From a checkpoint of a small transformer trained on Wikipedia: a variant of SOAP for these matrices, 146M tokens.
Each number is 128 + 24 x the weight over its row's rms, rounded and kept within 0 to 255. Layers, rows and columns count from 0. The size above them is the row's rms in percent of the matrix's.

# layer 7 attention query, 96x64, rms 0.148, rows 0-31, columns 0-31
size [117 104  75  94 108  96  94 105 108  77 108 117 100  91  97 101 123 101 131  87 120 116 109  75  95 110 117 119  99  99 116 162]
[[160 135 150 119 118  88 172 182 146 124 137 139 164 134 137 112 146 134 163 155 156 145 132 130  70 138 123 112  97 159 137 116]
 [119 134  57 117 133 142 155 119  77 143 118 118  95 121  90 136  93 129 119 111 160 168 122 130 135 157 131 173 112 101 106 128]
 [140 103 139  91  95 124 139 132 114  98 130 139 100 158  98 154 154  80 112 165 127 109 100 100 131 145 117 118 148 131  99 140]
 [105 133  76 119 129 162 143 119 107 133 119 137 131 136 114 112 127 153 128 160 105 177 113 164 141 182 131 177 108 145  93 118]
 [167 153 156 128  92 132 120 156 165  94 106 136 122 134  73 138 112 119 106 129 121 116 110 115 125  82 110  94  98 135 104 133]
 [121 172 121 146 123 130  52 125  79 126 114 109 149 114  82 136 127 118 158 110 106 138  86  92 180 126 133 161 117 108 140 129]
 [114 105 149  72  52  92 114 118 137 147 129  83 145 118 115 126  93 107 129 140 130 107 129 106 125 118 137 107 147 129  85 138]
 [143  76 122 137 119 130 108 159 162  78 139 150 102 151 159 143 134 171 141 105 158 102 146 127 121 129 127  71 108 152 134 117]
 [120 121 197 132 107 118 119 124 125 148 170 153 144 128 120 125 121 129 155 121 140  68 169 149 109  92 109  93  95  96 116 136]
 [ 98 131 128 162 151 111 123 128 136 119 119 116 114 169  94 140 141 166 148 145 150 154 163  97 135 110 104  76 106 101 132 163]
 [ 87 106  70 123 133 168 135 124 123 102 145 151 143 116 154 119 113 125  99 112  93 106 128 125 126 155 128 160  77 161 136 123]
 [119 148 142 144 122 108 150 110 103 102 140 124 133 110 146  98 127 175 150 176  83 116 160 161 119 163 124 116 121 141 124 181]
 [163 124  58 128 187 124 139 145 108 106 136 137  80 117 109 120 122 122 118 154 135 140 118 120 115 107 127 126 118 141 137 130]
 [151 139 176 128 100 152 117 154 144 160 116 106 155 117 127 125 161 129 161 131 101  92 102 107 141  89 117  87 117 121 133 110]
 [131 181 131 112 117 148  90  97 129 115 112 135 130 130 135  82 152 114  92 138  70 103 119 139 140 140 132 138 116 137 129 109]
 [133 117 152 154 117 147 149 142  98 149 128 110  87 167 129 145 163 148 151 113 109 132 105 130 110 159  94 108 105 157 135  97]
 [137 111  89 135 148 154 117 113  86 117 133 133  95 124 150 139 154 149  94 145 143 186 101 140 123 176 101 119 115 134 154 119]
 [141 135 113 135 132 116 113 126 143 127 119 133  97 123 119 125 118 135  97 166 115 127 144 140 134 131 150 131 128 140 145 183]
 [ 95 135  90 102 115 164  80 147  86 142 141 129 107  93 157 135 121 131  93 173 129 146 144 134 128 155 150 174 131 124 124 132]
 [175 106 192 119 130 133  78 126 107 135 110 129 135 109 126 105 179 120 107 122 119  96  97 117 120 150 123 116  92 119 145 108]
 [162  94 163  97 101 107 124 159 163 122 155 126 155 127 162 140 131 156  73 129 120 113 122 107 107  91 138  85 137 121 153 158]
 [103 112 158  82 109 125  72  97 149 160 127 122 139  86 127 118 181 115 141 105 126 121 141 159 135 151 131 153  79 118 134 146]
 [106  84 127 111 127 109 139  87 156 139 173 130 161 129 138 133 115 118 113  74 128 132 171 125 164 131 153 114  97 183 143  88]
 [126 132 164 124 171 133 130 144  85 115 113 106 174 117 115 137 150 149 116 149 165 141 142 100 145 177 139 154 141 133 104 116]
 [122 133  98 159 126 106 122  98 138  94 143 116 154  92 132 114 139 112 160 147 138  97 126 144 142 164 162 108 137 137 206  71]
 [155 151 100 133 128 127 171 119 128 113 148  74 137  82 127 135  94 127 102 111 128 129 150  98 159 105 116 158 155 131 102 107]
 [123 113 147 165 135 161 132 142 129 118 139 135  90 174 136 110 171 123 153 126 158 138 143 178 149 129  87 137  96 168 141 127]
 [120 137  63 112 163 138 175  99 117 115 137 149 115 137 143 144 141 130  80 142 116 123  77 118 122 142 129 143 129 125 118 105]
 [ 91  99 190 116  88  86  81 136 140 131 142 127 151 119 147  99 175 129 148 159 121 129 121 151 111 132 115 111 116 142 137 131]
 [ 72 148 129 128 106 139 112 134 118 154 127  96 131 107 123  98 100 119 159 171 100 155 171 146 134 122 135 149 112 143 107 115]
 [120 140  71 153 123 131  89 133  94 101 146 115  94  85 125  66 129 125 134 121 126 184 135 126 128 132 125 149 138 140 148 132]
 [114 130  45 159 160 168 100 119  92 112 103 109 112 125 129 121 132 147 125 104 138 130 119 123 164 156 188 175 167 129 161 132]]
# layer 7 attention key, 96x64, rms 0.129, rows 0-31, columns 0-31
size [103  96 113  94 103 106  90 115  88 112 115 129 121  92 107 104 105 117 111  95 114 126 107 115 112 119 131 106 102 111 144 109]
[[127 108 132  88 113 131 134 173 133 120 150 147 127 131 134 138 138 131 103 125 144 131 110 117 128 172 139 126  99 140 130 110]
 [121 179  99 129 164 146 133 144 103 123 136 141 140  89 113 131  93  97 122 116 180 126 110  97  92 103 129 165 134 116 126 135]
 [139  89 125 106  66 148 122 101 151 119 139 143  94 145 147 157 134 123 104 115 116  88 118 145 102 135 142 132 120 115 131 112]
 [133 135 143 128 165  93 130 142 121 146  99 122 142 106 105 138 169 119 127 157 129 141 142 181 134 119 104 121 118 158 150 159]
 [144 175  81 155 161 129 135 125  88 124 140 145 145 124  98 128  94 116 143 111 140 145 119  89 150 108 117 169 162  95 168 112]
 [141 136  84 160 131 148  47 152  91 138  94 142  95 154  85 140 115 115 151 108 106 166  96 126 126 112 111 112 119  97 140 114]
 [133 144 114 108 135 165 158 124 159 171 110 122 157 111 125 105 117 114  93 111 133 116 139 120 107 181 157 113 164 150 126 138]
 [179 122  86 132 143 133 147 156 125 101 121 115  84 162 132 126 202 136 133 124 151 108 160 166 160 133 128 106 125 141 168 120]
 [133 164 164 116 116 153 150  95 168  82 139 137 136 169 106  88 138 129 137 128 106 163 154 122 108 141 103 155 144 133 150 178]
 [ 97  96 148 160 169 121 107 112 105  83 109 112 130 117 124 134 116 124 127 134 148 147 158  94 124 159  99 115 144  97 109 130]
 [145 148 104 103 125 125 110  99 129 100 141 152 122 115 138 117  74 119 109 132  91 118 164 145 109 115 164 146 112 145  90 113]
 [124 161 129 168 117 128 117 118 115 111 148 105 170 104 142 124 167 164 156 163  80 125 153 148 115 189 132 113 145 131 140 160]
 [130 137 102 165 175 117 115 154 106 100 116 168 145 135  90 102 130 121 132 136 141 133 143  92 154 110 107 148 100 124 196 144]
 [129 133 123 133 109 118  75  99  80 115 103  80 125 148 167 166  96 147  95 160 131 107 109 122 121 118  82 116 160 102 135 135]
 [123 119 163 150 147 148 119  96 137  90 167 112 181 128 120  89 132 145 147 122  60 101 122 163 168 137 160  81 146 137 154 139]
 [156 151 169 139 135 162 121 128 155 136  96 103 155 125 143 123 127 100 187 121 101 135 150 184 144 115  90 125  97 134 137  81]
 [155 136 108 121 100 126 145 135 103 111 107 134 155  89 128 134 154 143 101 121 110 163 151 130 140 172  97  96 133 143 177 138]
 [149 139 135 124 116 121  94 120 150 122 158 140  95 156 121  95 138 152  93 135 123 101 139 122 130 145 121 157 105 132 149 188]
 [101 138 151 120 110 137  95 141 113 147  99 164 116  74 161 154 129 132  94 165 133 159 172 140 123 105 124 120 140 123  87  97]
 [127 169 150 104 134 138 134 135 129  78 127  97 140  60 141  97 133 115 116 158 104 116 125 136 112  98 146  94 143 137 187 134]
 [134  96 131 129 113  81 116 131 166 116 130 127 138  59 169 155 127 137  88 151 117 133 153 119 136  93 155  82 134 122 152 129]
 [108 106 157  91 126 141 107 108 152 134 137 133 156  78 138  89 157 153 120 150 144 118 140 184 131 124 113 152 126 138 155 138]
 [123  95 124  99 111 126 137 164 149 154 138 117 143 139 128 130 127 109 120  87 196 133 130 160 107 167 164 153  99 152 165  90]
 [171 115 162  98 122 152 127 155  88 121 134 121 152 128 130 147 149  81 121 146 138 127  80 121 125 187 129 175 149 143 100 104]
 [109  96 127 158  98  74 138 117 176 128 164 118 163 133 154 117 134 135 133 125 105 110 122 130 129 171 120  84 130 141 165 103]
 [123 133 119 119 102 176 149 108 119 149 138 133 134  99 125 143  76 139 205 109 111 122 134 119 172 139 130 130 157 141  93 116]
 [111  80 149 133 115 125 165 112 142 104 128 145 109 156 145 136 165 166 146 102 171 110 148 150 130 141  60 119 101 170 169 135]
 [102  93 100 138 184 117 152 129 147  99 114  99 111 178 138 145 119 138 119  99 115  90  81 157 122 142  95 101 148 130 121 129]
 [154  93 167 129 114 104 108 104 142 150 111 128 173 143 138 127 126 148 119 118 127 138 117 126 115 120  93 143 118 143 156 129]
 [ 93 122 101 102 154 168 105  95 112 138 125 104 112 128  78 136 161 145 132 170 111 166 115 145  99 138 104 165 110 126 130 106]
 [150 156  87 157 150 113  71 135  86 103 127 127 115 106 119 124 151 128 149 120 126 175 116  74 153 109 110 122 123 125 163 147]
 [151 135 125 147 153 174 144  93 134 110 129 109 112  85 157 123 133 145 143 152 144 115 130 132 141 128 128 113 165  90 168 153]]
# layer 7 attention value, 96x64, rms 0.137, rows 0-14, columns 0-31
size [103 101  98 109 113  88 102  98 112 114  82  98  96  90 105]
[[126 118 141 186 141 150 119 115 172 125 119 170 115 158  89 120 115 150 106 113 128 166  95 106 109 139 120 104 170 115 124 125]
 [127  86 137 133 166 140 120 134 142 123 122 153 146 112  94  91 166 146 136 136 113  90 103 118 124 136 124 109 128 137 128 122]
 [147 107 127 125 113 126 137 151 101 121 128  88 123 112  99 148 107 102 161 101 142 156 182 156 136 136 161 160  88 123 125  79]
 [142 116 138  95 101 124 135 132 102 125  95 136 126 102 148 151 154  89 152 120 152 131 110 139 119 101 121 117 156  54 122 117]
 [151 137 160 174 148 122 123 141 109 102 144 117  99 112 119  89 124 142 143 135 138 142 120 154 106 133  97 104 119 124  97  81]
 [148 140 133 169 123 134 179  99 101 111 125 134 153 158 129 184 114 138 115 117 133  81 135 122 132 103 142 118 109 110  71 146]
 [141 132  95 137 189 139 138 139 154  96 108 141 126 124 118 115  70 115 125  88 134 142  87 134 159 109 103 141 131 158 159 148]
 [142 101 133 146 127  90  90 149 144  88 110 142 163 146 157  94 137 123 119 130 128  64 127 127 130 124 122 159 192 120 147 164]
 [174 129 113 160  87 135  98 175 149 145 146 131  76 156 125  93 120 112 134 142 124 142 132 119 142 114 143 122 153 122  94 158]
 [120 154 129 140  96  85 124 148 103 112 165 104 108  81 114 131 139 117 172 149 132 123 122 148 154 115  89 155 153 153 138 119]
 [170 137 116 169 128 139 125 162 104 129 135 151 116 128 123 143 141 154 141 176 171 142 135 116 101 119 106 159 144 117 120 113]
 [ 77  88 137 103 132 160 128 160 103 154  82 158 130 125 121 150 157 122 144 109  86 148 105 119 151  99 121 112 157 111 162 132]
 [151 128 104 147 114 129 146 114 139 124 129 196 135 119 140  99 106 144 109 149 130 164  81 121  79 160 168 146 130 137 120 148]
 [ 92 158 109 135  83 114 132 104 140 129  86 138 116 117 110 117 179 122 137  87 118  87 127 117 164  79 146 101 173 121 136 118]
 [163 131 172 115  76 127 125 112 130  99  93 116 109 128  82 107 139 116 144 152 131  93 152  94  90 121 124 127 118 111 106 146]]
# layer 7 attention output (transposed), 96x64, rms 0.11, rows 0-13, columns 0-31
size [ 90  92  98 102 104  94  98  92 104  97  87  92 105  86]
[[138 118 126  63 108 197 122 134 131 142 151 134 150  93 174 126 148 133  96 161 126 159 112 152 104 167 104 130 135 144 129  83]
 [114 140 114 102 152 133 131 125 101 122 113 125 128 109 112 153 162 125 117 153 104 120 126 152 116 107 121 193 129 114  91 121]
 [161  82 147 131 108  88 132 144 149 126 159 125 127 161 142 130 160 142  97 149 110 110  97  80 123  98 171  83 133  90 150 118]
 [ 96 127  89 165 135 121 165  83 144 113 127 140 125 136 141 107 126 142 152  88 112 106 169 174 130 163 143 110  99 117 170 133]
 [125 118 121  70  83 139 143 149 158 158 135 127 155 121 142 138  86 154  65  81 140 114 155 107 106  98 169 146 144 108  98 135]
 [123 135 126 132 135 130  68 134 120 121 136 139 124  72 123 119 159 145 115 141 137 122 112 134 143 171 122 117 127 142 159 147]
 [122 146 139 118 160 164 128 121 136 122 116 111 180 122 180 171 126 135 106 113 128 111 152 172 137 126 105 122 113 100 112 107]
 [118 127  92 109 131 140 113 118 137 156 114 153 107 115  75 130 109  86 139 109 133 174 160 176 107  96  81 158  71 130 137 100]
 [ 99 125  81 126 134  95 126 134 118 135 126 116 174 102 131  91 114 111 151 173 109 155 125  97 111 103 179 140 127 122 138  96]
 [147  83 116 127 160 102 144 113 149  97 150 147 106 140 147 128 100 113  78 120 126 109 136 104 105 112 173 155 101 107 150 143]
 [127  97  84 101 120 108  91 125 116 121 155 129 100 113 129 147 129 128  79 128 149 145 100 115 103  95 157 142  99 118 129  93]
 [144 114 151 147 133 118 183 109 139 137 134 117 128 104 160 130 120 141 163  81 125  99 139 168 105 171 145 100 127 158 122  74]
 [116 100 169 106 148 151 136 114 145 141 126 121 139  98 165 115 180 119 136 142 159 127 123 140 136 113 149 180 135 130 118 137]
 [ 89 119 140 145 125 143 104 119  85 105 140 154 128  96  95 115 141 106 159 152 130 105 126 105 114 202 139 146 101 124 155 116]]